config.yaml
d_model: 128
head_dim: 32
activation: "swiglu"
norm_place: "pre"
norm_eps: 1e-05
rope_fraction: 1.0
attn_scale: 0.177
init: "normal"
init_std_o: 0.00845
init_std_down: 0.00366
lr_mult_o: 4.0
lr_head: 0.00826
warmup_steps: 200
Each number is 128 + 24 x the weight over its row's rms, rounded and kept within 0 to 255. Layers, rows and columns count from 0. The size above them is the row's rms in percent of the matrix's.

# layer 13 MLP down (transposed), 512x128, rms 0.205, rows 144-161, columns 0-127
size [ 97  98  98 105 105  96 100  93  94  99  97 104  97 103  97  93 104  92]
[[ 79 158 105  98 139 129 121 118 110 147 138 138 123 135 145 124 136 126  82 102 119 133 158 126 192 113  99 167 185 168 118 172  91 146 114 127 147 115 127 103 108  86 133 115  96 123 128 111 178 132 117 154 166 129  79 113 120 132  84  68 173 133 138 114 123 145 133 142  91 163  81 132 148 117 133 124 126 162 127 102 148 138 125 142 117 141 130 162 131 137 156 160  94 148 140 132 166 101  96 102 136 144 117 106 102 159 145 166 139 156 131 116 140 135 123 126 148 109 117 116 146 119 130 147 151 116 170 104]
 [119 117 149 116 179 133 183 150 146 121 149 139 132 118 140 106 100 168 118 109 151 149 121 120 117 125 127 149 124 104 119 133 105 156 121  98 147 195  89 111 138  86 112 140 128 143 124 141  99 122 121 174 136 150 108 118 127 207 154 124 127 131  82 146 121 122  82  85 123 121 126 108 140 143 121 145 124 183 106 158 166 149 160 109 152 146 114 110  99 133 166 133  84 155 126 107 118 107 100  93 117  91 129 137 160 162 140  98 157 118 140  90 112 142 119 126 135  94 138  99 149 153 121 118 114 125  98 145]
 [134 145  90  86 104  93 142 137  80 128 135 125 126 127  90 153 142 128 118 120 165 155 126 153  85 142 139 115 125 135 102 131 126 121  96 157 128 130 145  77 177 146 152 121 121 122 108  86 142 178 134 150 146 125 155 152 114 117 158 130 160 138 161 136 135 119  82 119 146 147 124 138 141 124  65 107 178 135 150 128 104 175 171  97 131 130 146 168 110 108 110 147 138 163  84 130 130  99 116 192 133 127 109 117  86 142 140 145 119 115 143 142 128 106 117 153 133 107 104 126 121  99 137  97 161 107 121  90]
 [125 148 173 101 101 143 144 111 121  77 158 161 116  88 131  89 149 124 143 105 122 144  96 129 153 155 156 162 145 119 135 103 179 166 167 127 102 138 100 175 154 118 126 136 135 118 103 134 176  89  89 118 141 124 113  88 153 124 168 105 140 173 101 115 128 122  82 153 138 130 112 139 133 121 120 125 100 180 108 105 122 153 119 154  94 148 155  97 146  88 105 118 122 122 124 154 128 104 152 154 162 138 115 142 134 162 107 153  96 111 117 151 157 128 119 120 121 143 135 168 153 135 177 127 101 141 121 122]
 [136 140  96 140  97 117 119 116 143 149 186 137 142 145 126 155 118 126 122 150  96 130 116 141 157 133 129 132 130 126 127  97 143  96 142 149 137 122 142 170 132 168 166 122 145 107 161 116 104 138 113 135 109  96 126 114 137 149 148 102 180  93 154 133 125 112 159 163 100 151 122 135 120 137 125 122 123  75 147 138 106 127 132 148 107 169 124 173 135 153 157 130 117 120  93  94 152  81  83 172 179 101 127 120 100  72 112 113 139 135 126  77 123 102  95 141 118  90 159 129 110  67 135 118 144 142 113 161]
 [156 125 144  73 134 114  57 143 101 177 124 136 127 114 165 122 132 139 128 101 128 103 174 115 133 143 106 157 108 133 115  97 158 124 144 101 123 141 143 138 141 125  93  92 158 108 119 152  88 136 153 118  76 130 113 122 143 156 126 144 130 107 144 145 123  67 129 117 100 118 143 147 116 115  70 139 128 144 127 125  95  88 156 106 105 128 118 112 153 108  75 119 135 143 128 131 108  93 129 141 140 116 102 147 152 145 127 102 160 129 163  86  94 153 125  83 126 128 182 130 163  87 139 128 137 155 120 119]
 [120 139 106 152 108 123 126 121 149 111 140 122 138 139 114 126 120 158 140 115 114 136 142  57 147 159 152 110 133 147 166 121 117 119 136  90  80 106  82 132  89 131 115 121 101 141 105 157 138 161 165 145  87 164 109 139 121 150  88 124 121 188  94 107 151  92  51 149 124 176 117 173 129 108 132 129 116 129 131 131 116 112 143 157 121 152 119 141 116 113 127 117 128 135 150 112 150 115 128 124 117 159  77 147 151 142 113 135 148 165 171 134  84 131 158 105 142 152 111 173 123 127 127 140  99  97 138 149]
 [118 131 155 133 172  98 108 127 121 134 125 163 143 138 100 189 131 131  63 149 178 168 105 163 154 131 124  95  96 102 163  91 168 184 105  95 113 114 147 128 128 161 131 115 154 102 123 138 128 124 126 174  82 131 133 106 106 142 125  89 128 167 128 164 124 156 161 132 123 112 132 117 118 116 158 126 151 133 145 166 161 148 156 150 105 114 131 134 119 122 110 100 154 164 134 147 151 139 117 126 156 137 125 128 113 155 162 143 137 122 108 108 145 132  77 127 114 147 143 135 109 150  84  87 135 115 156 145]
 [153 143 123 143 133 137 165 158 117 136 146 102 148  37 102 153  86 116 123 154 144 143 145 135 109 107 175 108 153 130  73 123 130 125  89 134 148 126  85 148 134 141  90 142 111 135 117 124 111 108 153 114 156 115 164 146 144 137 160 125 135 112 120 106 149 125 107 150 136 117 185 182 166 135 169 173  93 115 133 111 147 110  88 106 150 150 120 154 107 120 124 167 129 144 142 124 142 103 103 127 104 142 127 139 143 154 157 130 131 135 118 145 187 103 120 148 132 137 115 140 152 158 157 165 157 119 118 132]
 [120 131 117 128  79 176 146 123 158 169 114 113 109 123 120 123 139 208 105 131 111 108 130 146 143  84 106 121 143 104 114 141 133 162 101 139 138 138 163 109 106 116 149 123 153 144 111 134 116 133 134 105 112 118 139 133  66 127 139 123 132  88 110 119 153 110 134 132 123 112 143 156 162 114 117 205 133 120 112 131 135 109  90 113 122 155 100 111 129 125 143 163 102 114 185 131 111 146 134 124 145 185 107 155 116 174 115 124  80 150 106 140 109 134 119 158 165 136 117 116 145  89 137 138 148  83  92 118]
 [116 107 165  93 144 104 163 139 150 127 111 113 176 130 120 156 141  93 111 162 108 101  93 171 120  87 168 142 145 153 110 146  98 165 140 148 100 100 157 129 140 136 102 162 120 101 111 169 116 111 131 150 132 101 109 144 113 150 120 121 133 135 148  74  95 116 124 119 117 165 119 118 110  96 141 131 111 119 106 189 108 140 143  96 122 101 117 146 122 112 145  89 169 158  92 142 131 153 114 128 155 148 136 133 154  87 129  74 112 141 138 116 147 171 138 113 111 126  88  86 141 162 149 152 150 129 125 137]
 [141 127 138 133 138 104 156 108 135 112 138 130 111 130 151  75  99 128  98  97 136 127  85 140 127 126 116  72 100 135  99 113 148 125  94 131 175 140 185 120  78 118 139 141 148 125 149 127 170 133 104 113 102 138 146 129 153 149 105 119  63 118 134 151 154 166  95 116 142 125 100 132 102 138 172 131 149  94 126 111 151  96  81 163 103 112  97 144 121  99 162 173 111 175 135 162 123  93 157 113 133  89 101 145 127 134 169 107 134 106 126 113 118 152 136 135 122 137 110 129 148 157 136 113 128 150 117 165]
 [129 119 172  99 157 109 117 106 141 135  92 114 113 159  90 167  96 125 126 101 129  80 137 123 151  91 112 159  93 116 105 136 174 140  90 127 118  78 128 130 111 109 130 155 186 153 120 137 138  84 150 120 143 155 129 150 111 137 169 109  89 160 136 122 102 145 156 139 112 126 135 124 139 118 145 178 123 165 113 147 154 129  96 131 159 131 128 153 127 129 127 107 114 146 142  96 164 142 124 200 135 110 110 162 122 164 137 142 116 105 131 168 157 147 149 160 166 114 136 108 147 149 120 108 174 135 138 129]
 [ 98  88 135 166 126 122 140 145  90 135 122  93 115 134 128 108 114 111  95 130 166 159 175 114 121 140  97 160 134  84 105 144 120 135 120 139 118 121 178 149 153 143 118 174 122 137 141 164 156 121 134 114 124 120 143 120 110 119 149 121 120  86 130 148 139 137 101 155 118 165  89 104 121 126 140 153 179 120 100 159 147 160 126 113 104  94 119 177 116 149 111 125 132  89 109 118 120  80 102 101 144 102 162 118 121 123 159 149  92 150 138  86  94 112 100  59 112 126 139 112 122 147 133 103  93 146 110  91]
 [115 116 109 129 128 166 116 107 137 143 133 109 147 114 130 116 103 116 123 121 120  98 133 133 122 116 106 137  97 113 149 133 123 144 131 106 112 153 121  49 151 156 130 107 137 109 139 131 153 149 160 133 141 138  87 139  88 137 195 106 128  77 112 114 171 135 138 114  88 196 147  91 107 104 162 113 102  89 122  96  80 171 124 118 145 114 158 158 100 129 137 125 139 109 104 162 163 115 126 118 117 144 152 156 107 171 141 157 163 147 141 100 154 150 125 154 126 139 109 117 155 139 159 128 137  93  99 110]
 [180 157 162 150 139 110 161 146 121  94 126 152 168 139 143 119 114 111 127 127 106 134 103 151  72 171 156  82 103  98 128 139 118 132 103 125 122 165 177 126 151 119 106 163  77 123  83 116 116 142 140 116 129 137 148 117  96 116 109 157 158 130 136 145  97 127 107 106 150 144 122 110 137 118 104 155 141 123 133 144 116  74  75  77 146 115 127  83  88 138 111 109 131 124 105  90 183 143 136 106 106  90 124 145 148 154  93 130 127 115 129 115 109 147 103 132 137 142 130  94  84 131 120 141 112 117 112 116]
 [150 118 120 140 149 149 108 105 153 122 105 147 120  93  99 135 143 131 130 183 118 127 174 172 129 134 157 137 161 127  99 174 140 153 121 104 123 105 121 118 154 122 138 126 138  89 173 149  86 105  87 113 146 183 129 120 127 131 101 153 111 178 117 107 129  99 142 157 151 152 105 144 138 128 157 114  85 114 135 122 136 120 117 112  91 171  96 134 108 110 117 140  86 120 116 135 126 209 126 144 123 136  88 135 134 129 119  86 143 116 159 127 147 166 128 143 163 149 113 136  96 145 121 169 152 138 112 156]
 [103 121 160 105 124 123 140 115 137 136  91 112 126 136 115 146 155 144 164 150  65 125 158 118 151 146 180 121 135 151 172 144 133 125 143 129 103 149 112 120 146 147 158  93 152 154 119 109 131 166 177 145  97 117 137  76 161  67 133 148 126 119 134 123 137 120 160 113 163 128 132 148 117 156 122 179 127 115 131 130 106 123 157 136 156 116 119 144 161 130 101 121  92 177 129 125 130  89 153 106  96 121 154 171 105 110 128 111 144 119 119 106 122  89 178 158 138  99  98 118 140 132 101 145  72 119 111 137]]
# layer 13 MLP gate, 512x128, rms 0.108, rows 145-162, columns 0-127
size [ 95 101 104 102 100 103  91 101 103 102  97 107  91  97 102 101  97  98]
[[147 131  99 103 129 131 124 126 116 134 117  63 132 161 107 113 107 122 130 165 131 141 128 172 105 149 128 151 141 104 124 168 155  71  89  96 133 143  79 113 116 152 116 173 114 149 114 132 158 116 127 160 129 143  80 151 103 139 128 116 134 139 129 130 115 103 129 138 130 167 135 119 140 137 119 146 133 123 123  89 137  89 122  92 143 129 161 118 124 120 182 135 174 163 172 118 156 110  97 124 172 129 117 135  83 141 150 121 162 160 124 143 117 167 155 163 118 170 111 113 116 176 139 123 120 169 111  98]
 [145  98 107  83 136 116 116 101 169 146  91 122 118 125 171 157  93 127 170  99 102 135 102 115 127  88 110 115 124 172 102 160 154 124 144  88 121 143 127 133 113 108 121 132 119 138 126 177 145 128  97 125 131 157 120 173 179 119 122  94 161 126 106 140 112  74 126 122  87 158 128 106 108 144 107 154 125 147 112 100 136 168 121 153 125  99  82 104 143 146 112 125 129 130 105 163  84 151 142 147 132 102 106 111  86 134 122 150 120 113 113 148 100 167 122 131 181 121 110 120 139 137  71 119 128 145 137 104]
 [165  77 134 122 108 147 126 120 119 150 113  95 142 104 122 117 135 185 152 133  79 106 118 154 143 117 159 133 107 149 117 107 107 157  72  91 121  81 101  91  93 126 166 115 162 115 150 138 110 142 119 147 125  96 141 154  98 178 134 127 130 123 111 138 149 121 116 108 122 111 163 144 149 153 108 131 150 133 124 108 163 125 133 138 134 121 147 114 131 153 126 128 154 121 115  79 147 106 125 147 111 144 151 124 112 165 107 107 130 149  86 183 127  72 154 161 159 156 126 134 113 148 167 108 149 125 116  73]
 [135 134 124 148 149 128 116 115 133 116 134  76 134 135 154 137  92 152 159 109 147  87 175 172 118 153 134  96 129 160 150  54 148 133 131 114  83 130 132 133 113 173 110 142 130 116 137 136 109  85 103 139 152 129 116 136 145 138 121 150 157 122 121  91 115 137 157  96 122 138 129 139 127 117 125 118 143 152  92 161 117 106 148 134 134 109  91 151 134 150 134 138 197  82 190 113  91  78 137 141 142 103 114  99 144 139 127 101 102 162  89 137 135 118 118 129 127 149 153 145 125 118 122 140 104 103  70 140]
 [115 118 115 138 131 115 104  76 128 105 117 165 168 142 134 151 107 160 133 123 133 180 118 151 115  87 150 117 144 139  95  93 124  67 103 143 125 151 106  83 113 120 108 138 136  86 116  96 142 144 119 120 120 159 128 133 100 153  40 104 177 130 109 122 140 127 116 134 106 173  90 139 124 106 166 156 124 112 128 141 162 131 122 160 142  92 140 149 100 163 152 133 141 135 119  78 144 127 133 118 140 121 168 126 117 121 132 163  94 123  99 157 112 135 103 147 112 122 134 120  99 152 125 106 106  88 127 145]
 [130 133 144 115 180 152  96 148 145 135 162 154 122 164 139 128 148 127 157 156 181 155 142  93 128 137 186 105  91 112 107 108 144 131 135 134 138 140 101 128  40 110  88 150 121  91 133 105 132 131 132  94 115  95 149 119 115 128 119 147 102 138 138 124 131 129 121 105  77 163 135 106 137 164 117  74  80 137 110 123 104 115 133 141 137 129 140 154 133 143 127 145 159  98 147 159 108 105 177 136 108 138 149 112 126 122 103 129 117 103 148 153 102 130 172 108 142 149 155 130 142 147 114 180 109 126 127 104]
 [128  85 146 157 143 129 116 109 137 116 111 144  97 164 117 109 104 116 162 140 146 136 163  98 108 127 133 123 115 131 146 103 150  82  99 107  86 116 133 161 122 144 160 146 194 104 145 128 128 118  99 118 111 120  77 134 185 147 138 148 116 146 175 155  81 137 130 135 144 102 171 103 122 117 145 119 130 110  96 115 125 149 181 138 128 164 164 130  82 117  81 133 145 103 108 106 150 162 130 107 112 122 142 114 110 180 113 131 141 149 119 122 112  90 126 162 109 145 151 124 119 122 113 115  73 132 111 111]
 [147 141 122 140  89 142 126 122 131 106 168 115 185 114 146 103 147 141 149 117  95  88 105 140 134 146  90 160 101 135 116 104 111 132  94 122  82 133 108 111 135 139 160  73  93 131 112 116 119 112 168 151 109 131 117  89  97 164 148 124 102  91  83 154  89 129 100 123 102 110 108 121 128 160 103 159 130 160 125  97 119 139 144  72 118 134 162 160  88 106 118 115 154 104 109 133 137 105 105 100 130 144 116 113  95 101 153 162  85 126 141 122 114 135 113 131 128 132 176 144 145 103 107 170 135 128 116 159]
 [135 114 131 126 178  90 128 168 101  85 177 130 105 152 112 107 145 162 124 106 125 139 135 115 111 116 131 165 126 120 140 117 117 125 137 116 149 125 132 135 141 144 107 143 147 173 108 175 122 127 119 154 116 176 120 148 161 116 139 136 114 158 159  97 118 118 141 145 164 111  88 103 115 131  82 101 116 155  83 100 118 163 148 120 118 119 116 155 163 136 196  93 119 145 119 109 103 101 106  97 119 108 167 190 119 128 156 138 115 149 168 113 153 127 151 129  98 119 146 117 130 121 121 145 107 188 110 138]
 [154 133 117 143  87 127 106 103 120 124 112 158 102 140  96 123 137 123 111 128  73 115 131 120  99 183 109 113 118 125 165 113 120  76  84 133 139 134 139 115 115 160 126  97 102 135  50 147 137 136 139 137 124  97 142 161  82 158 115 128 124 142 152 117 115 102 100 147 143 102 142 125 150 157  83 118 122 159 137 138 133 100 104 122 107  89 114 108 138 116  80 121 142 110 142  94 119 177 107 120  92 141 140 140 148 141 113 115 175 146  98 157 112 105 179 148 119 145  79 165 135 110 140 113 140 139 126 105]
 [156 113 145 122  78 150 126 161  87 111 146 105 160 173 134 122 120 165 145 162 125 146  86 147 141 139 148 141 136 145 103 118 132 130  71  99 147 132 168 126 160 105 178 132  90 169 134 122 100 117 131 165 120 127 112 140 119 149 144 137 125 167 147 169 112 162  91 161 153 164 112 149 161 144 121 106 103 116 122  91 135 117 160 154 142 116 136 139 170  91 150 124 152 136 131 154 125 161 134 144 112 138 128 107 142 172 133 114 118 139 122 114 131 111 147 188 158 134 131 132 104  93 161 128 161 146 168 102]
 [135 103 161 127 127 123 144 108 102  83 133 160 119 119 172 150 132  80 151 107 139 135 105 149 116 151 146 111 109 106 107  97  54 107 159 128 144 114 136  73 157 143  96 106 133 129 110 127 126 117 114  83 127 166 102 137 132  92 117  99 136  63 123 126 134 187 131 120 115 138 137 115 119 173 167 123 157 128 121 118 143 127 128 125 144 143 153 102 124 103 122 104  74  95 124 128 144  98 140 141 143 101 112 136 104 169 149 110 116 176  89 139 153 114 131 124 110 135 114 163 132 146 154 110  96 159 124 103]
 [127 146 133 105 153 144 137  96 129 121 133 125 145 126 124 126 144 144  97 176 119 122 153 169 134 130 137 128 118 102 125 130  92 194 148 148 121 144 119  96 115 138 174 141 142  97 144 129 158 111 103 135 119 138 151 146 112 104 128  97 133 159 162 108 171 162 169 101 132 173 150 117 125 139 157 124 159 137 103 152 128 133 150 134 120 132 162 148 117 131 121  69 136  90 178 128  91 135 128 100 113 166 147  95 110 109 148 101 125 121 141 182 103  93 106 121 121 126 138 129 173  91 201 149 140 148 120 154]
 [165 163 147 122 153 111 127 104 134 108  68 170 170 139 133 117 149 104 164  92 163 123 136 100 108  85 173 128 135 139 118 134 113 120  90  90 136 126 142 157 164 109 130 115 144 124 141 154 155  81 132 109 112 144 128 106 163 122 151 104 127 116 108 109 115 161 133 210 107 114 117 104 148 104 117 136 150 142 111 138 165 138 147 117  98 156  86 140 130 142 127  87 152 119 138 126 155 119 156 109 117 103 105 127 156 106 108 105 116 128 166 167 160 136 139 114 127 180 100 120 146 145 152 130 129 164 146 143]
 [104 148  85 114 106 123 127 158 130 140 124 139  95 115 109 156 110 173 140 147 157 112 104 135  78 109  91  97 123 130 110 148 145 106  97 109 134 129 113 133  98  97 191 126 146 136 131 124 162 128  96 130 175 151 132 133  99  99 139  89 150 110 173  94 149 128 116 147 140 114 159 127  81 137 112 134 131 144  87 122 124 145 113 140 126  80 112 139 169 150 124 102 129 148 127 154 127  86 150 118 188 159 158 112 143 101 126 118 114 145 122 106 139 149 124 102 161 116 106 163  85 172 100 111 117  98 109 153]
 [162 120 134 177 133 103 103 148 130 110  98 128 127 109 117 144 130 148 158 149 123 131 132 171 115 165 174 175 111 127 165 120 130 151 119 116 125 110 129  95 134  92  79  98 137 128 133 131 135 168 104 163 154 149 148 105 123 119 119 158 157 175 141 146 117 112 146 115  84 130 133 168 149 149 133  89 125 111 169 179 118 123 105 137 162 158 142 108 100 121  96 134  65 102 143 124 145 160 111 124 141 129  93 144 128 122 119 118 152  92 162  88 131 173 150  93 145 136 109 136  98 143 116 135 100 102 159 110]
 [148  98 162 124 150 132 118 158 211 102 160 107 148 114 137 149 121  90 120 126 139  85 137 111 156 121 133 117 153  78 126 140 118  98 104 138 111 132  59 116 109 153 120 117 136 106 138 125  98  87 159 131 155 156  81  92 171 122 146 116 143 165 160 164 112 113 116 135 130 134  71 124 118 101 156 148 151 155 151 150 151 122 137 135 126 115 185 124  78 124 124 151 145 146 106 135 162 146 170 136 131 107 148 121 164 122 137 137 129 133 115 114 101 123 116 120 120 108 150 133 101 115 136 116 142 147 164 149]
 [127 170 121 131 161 150 137 125 144 173  90 148 118 123 126 121 103 128 160 122 174 151 149 138 138 149 119 169 133 185 111 148 109 144 104  96 101  70 152 165 135 174 108 124 165  88  95  79 131 105 133 125 137 112 100 144 129 127 154 134 114 112 115 136 138 140 104 122 124 107 104 140 111 159 120 112 169 133  93 130 146 152  74 136 109 134 160 103 123 131 108 134 128 105 177 158 148 118 139 150 116 101 163 139 120 141 141 109 153 148 132 152 168  95 127 118 119  75 100 157 155 124 111 139 177 113 117 110]]
# layer 13 MLP up, 512x128, rms 0.112, rows 145-162, columns 0-127
size [ 99 100 110 108  97 102  97  96 101 104  99 102  97 103  93 100  95  95]
[[122 112 120 135 153 142 107  94 160 135 144  66 125 135 114 102 109 173 118 174 141 136 119 139  80 130 151 150 103 119 148 163 153 136 112  86 142 125 148 153 123 121 142  93 112 158 121 152 129 165 100 131 169 109 132 119 138 150 114 128 148 146 117  82 108 136 123 113 109 112 113 146 170 144 114 138 121 111 158 162 116 138 112 121  73 182 113 151 114 132  99 114 170 174 121  84 126 132  96  70 144 113 159 131 110 105 104 164 113 121 120 144 143  94 112 136 153 132 114 135 129  86 139  82 167 118 137 111]
 [143 150 140  98 162 166 104 112 128 101 152 104 150 139 102  98 135 180 134 148 104 100 127 141 156 115 131 159 110 122 132 114 136 112 148 116 118 202 132 185 130 121 106 112 119 116 135 150 135  83 132 113 101 140 128 143 111 139 121  93  81 152 123 125 148 139 140  90 147 126 164 123 131 114 100 161 119 127 134 129 145 122 117 123  86 171 142 161 162 112 167 112 113 118 127 145 111 134 145 113  96 111 119 196 133 157 148 143 149  97 115 168 158 146 133 123 117 173 134 152 149 100  80  88 126 154 166 118]
 [140 131 142 122 110 125 136 115 140 150  66 124 143 118 144 136 150 160 136 135 113  94 110 154 132 112 121 138 141  55 118 104 126 136 182 117 117 156 172 151 128 103 186 146 143 123 108 144 117 126 122 145 155 140 124 114 148 173 106 160 174 178 126 121  98 112 120 158  95 181 114 135  85 146 148 144 107 108 149 121 126 146 155 137 113 143  89 113  92 150 153 130 104 137 143 143 113 114  86 113 119  60 112 134 145 113 137 135 158 125 135  88 125 120 112 142  84  92 136 118 122 129 139 123 156 157  97 150]
 [164 116 104 158 139 119  93 159 102 159 123 121 154 117 140 147  69 130 109 123  97 119 130  97 148 129 134 117 108 120 140 125 134 138 153 113  97 131 177 156 117  89 185 107 113  79 133 134 113  90 150 128 131 115 107 118 165 127 114  82 135 126 137 147 131 123 120  74 162 122 107 143 147 115 121 118 119 154  98 135 128 139 117 105 115 152 115 139 150 146  79  95 106 119 151 133  67  96 156 165 121 135 111 136 126  98 101 122 136 109  91 159 137 139 134 133 181  72  97 128 160 101 151 139 134 130  82 132]
 [126 110 115 142 142 115 163 119  75 129 137 137 122 100 162 107 160 143 104 138 136 160 100 124 151  68 122 100 163 121 100  73 142 146 109 149 131 143 122 140  93  94 129 103 130 142 114 176 132  89 126 101  86 139 121 134 112 114 118 124 126 126  72 128 156 105 108 143 162 120 124 157 136 115 190 128 144 128 133 162 117 122 132 146  58 132 160 123 103 169 134 139 132 143 107  85 163 148 136 115 120 141 109 140  99 132 131 133  82 143 113  98 129 148 104 115 116 138 135 144 128  90 162 113  80 144 139  87]
 [126 128 156  97 131 163 138 103 132 149 186 174 155 111 158 126 132 120 146  91 103 147 161 145 153 110 113 134 101 106 126 137 149 137 104 143 165 127 154 186  96 124 115 107 121 111 115 152 144 101 125 126 118 137  99 119 114 134 126 148 101 150 118 137 119  97 121  66  85 110  90  90 126 134 151 109 110 118 102 169 106 152  88 101 141 134 107 122 130 134 141 177 120 130 147 136 106 127 132 120 159 120 109  99 153 130 103  66 149 137  83 128 120 114 149 156 138 105 132  99 148  93 134  99  89  81 125 168]
 [131  72 149  89 127 120 135 137 136 112  98  93 159 133 114 136  95 157 148 108 112 147 108 108 151 107 142 148 139 151 190 150 147 119 128 179 127 145 170 106 131 144 123 153 125 154 128 132 132  96 131 135 135 116  62 137 145 137 154 177  92 114 107  93 118 124 125 134 132 160  94 126 117 129 127 176 114 134 110 141  87 141 168  95 136 116 138  99 143 104 137 111 106 136 144 127 128  52 133 122 105  92 165 155  89 138 100 141 141 106 150 121 175 139 140 137  77 103 140 118 127 133 111 115 115 105 131  99]
 [ 78 168 117 105 161 121 119  92 108 143 115 140 107 144 147 162 119 132 154 120 176 136 161 134 152 124 136 105 118  98 161 112 138 155 129 160 131 152 128 120  63 145 115 116 175  86 132 162 114  96 103 140 145 114 158 135 142 116 130 145 137 100 145  76 154 135  95 141 140 157 136 178 133 145 126 146 141  94 141 139 101 129 145 120 115 132  97 155 123 152 136 131 132  93 173 122 158 159 125 144 137 181  78 152 158 112 150 131 126 158 120 141 114 143 151  91 123 117  87 129 137 118  93 172 128 169 139 139]
 [160 134 133 113 128 107 117 110 106 127 143 102 159 124 160 146 127  98 141 110 129 152 101 179  94 120 106 116 117 146 116 131 132  95  94 142 156 125 179 153 123 169 141  98 120 122 130 145 119  94 101 153 154  91 101 133 127  96 130 131  93 154 155 131 124 154 133 161 127  94 156 125 113  79 113 137 122 136 169 170 127 154  94  98 124 119 146 159 129 187 156 143 151 162 104 115 115 111 136 102  65 101 137  91 106 111 163 141 144 133 153 132 149 137 141 141 102 112 155 105 116 185 147 115 103 118 172 114]
 [202 124 118 122 161 122 130 132 133 108 151 119 132  91 133 171 110 143 108 111 173 138 108 144 166 127 101 123  76 108  94 135 111 128 141 113 139 111 100  80 132 134 131 124 130 136 196 124 125 101 112 141 113 168 169 116 165 125 147 132 145 123 115 124 126 130 144  91 133  92 145 100 163 105 180 146 177 118 111 112 143 128 163 132 133 111 150 134  99 140 145 135  75 112 103 169 132 120 144 100 138 154 141 155 104 131 154 109 133 138 141 103 126 120 133 125 166 178 153  85 141 155 137 104 109 129 109 162]
 [121 151 148 177 152 115 129 153 106 137  97 137 114 140 124 138 141 133 127 165 152 130 156 127 117 135  95 111 107 153 126 206 156 110 129 123 129 116 151 159 129 128 136 130 155 115 126 135 160 123 128 134 156 141 103 114 137 104 151 110 162  95 173  95 112 111 163 103 136 140 166 143 165 155 176 131  84 137 110 173 106 144 123 128 115 127 175 112 133 172 154 140  96 151 148 154 151  72 138 152 121 140 125 131 135 135 138 155 143 149 105 103 121  89 131  95 139 176 109 190 135 113 113  88 129 117 164 135]
 [ 80 137 200 126 147 146 118 150 133 130 122 146 142 159 104 129 136 127 139 117 175 145 160 103 144  72 122 141 126 129  74 149 133 100 140 115  92 135  75 125 130 100 116 108 151 148 138 120 130  75 143 130 101 126 115 136 102 142 182 100 113 141 166 123 163 115 127 172 146 152  83 104 112 118  89 166 116 111 137 104  84 123 123 127 140 121 143 161 120 137 133 127 126 125 104 100 131 123 164 171 120 136 119 142 104  89 124 178 124 134 150 152 108 121 134 144 169 112 176 127 105 124 157 141 120 130 134  97]
 [ 96 108 101 128 133 146 138 113 113 121 144 107 128 150 126 144 119 156 116 137 125 102 143 141 129 158 146  90 135  99 114  98 132 157 117  92 155 117 135 172 124 125 128 146 107 127 120 137 163  73 173 132 166 136 120 138 110 113 136 138 144 141 144 146 159  92 112 113 137 136  94  73 156 145 145 151 168 139 149  89  77 154 146 112 105 185 130 133 102  91 128 137 134 120  99 120  96 143  88  82 163  99 137 112  83 111 139  97 116 116 155 153 138 126  84 149 111 129 123  99  65 100 124 140 159 163 130 142]
 [168 120 125 149 135 101 135 126 117 132 115 107 141  96 141 110 127 117 130 100 127 124 149 140 124 108 165 104 151 108 140 108 130 150 125 101 116 137  73  90  82 119 166 139 125 133 182 146 107 146 114 116 119 115 159 140 115 146 135 147 131 114 132 128 152 159 166  60  97  98  98 119 154 115 113  96 125 158 164 111  86 143 154 152  99 133 113 142  99 169  94 163 134  85 129  90 118 157 126 122 114 140 128 108 145 115 124 102 134 143 103 153 119  99 142 156 132 108  91 116  68  86  87 101 164 114 140 162]
 [150 101 133 137 150 161 157 114 122 146 146 117  54  97 136 115 105 136 110 123 149  89 141 114 113 142 122 100 123 119 126 130 113 148 128 127 179 120 144 161  99 149 121  73  96 122 155 102 148 120 130 116 168 131 122 182 106 104 113 117 122 149 133 137 111 146 124 106 144 109  98 104 109 130 146 120 164 108 140 140 122 104 144 128 172 110 101 117 139  96 115 117 135 128 119 127  92  91 120 120 214 143  90 156 121 166 122 162 134 121 192 152 169 169 110 120 109 116 128 132  78 141 126 114 124 112 132 137]
 [147 113 144 132 102 138 130 111 121 149 118  93  87 108 154 104 135 131 159 108 114 152 114 152 178 133 107 145 132 110 139 148 112 125 105 147 150 140 131  94 208  89 108 123 100 137 124  95 121 144 171 139 123  67 113 118 132 156 107 130 124 103 122 136 176 135 134 150 127 123 131 124 108 139 120 128  92  99 120 118 148 175 153 100 135 114 109 106 108  68 135 117 181 150 133 136  87  92 132 160 109 146 143 129 142 131 127 150 139 177 108 152  90 129 136 134 164 122 178 125 112 120  92 135  83 132 164 137]
 [ 75 138 111 145 102 125 113 117 156 101  96  53 109 101  90 136 124 132 135 135 128 116 117 122 118 146  83  93 141 151 159 139 160 163 125 124 136 119 103 103 165 152 120 122 153 140 135 142 107 151 130 172  93 132 124 152 144  89 133 107 127 133 133 143 126 136 164 181 164 115 125 154 135  75 177 174 132 126  95 145  99 143 162 145 118  92 122 111 116 153 112 120 106 115 125 129 127 141 146 123 117 137 127 148 162 145 160 132 132  92 148 149  75 115 109 124 105 105 117  81 117 169 131 150 113  92 162 115]
 [123 153 108 165 138 146 142 133  95 107 125 159 125  94 177  85 114 118 138 146 120  96 152 128 160 106 127 161 111 151 138 129 163  97  93 153 121  91 168 161 129 142 129 133  89 105 113  83 101 171  90 132 108 133 131 146  83 125 144 122  85 136 118 106 103 135 174 128 135  97 113  98 123 143 115 149 133 149 124 129 118 169  84 112 132 142  93 102 142 105 118 136 169 116 145 151 126 109 111 140 139 134 155 140  83  92  69 130 131 105 130 137 130 101  95 123 147 163 111 120 119 122 123  91 152  72 112 111]]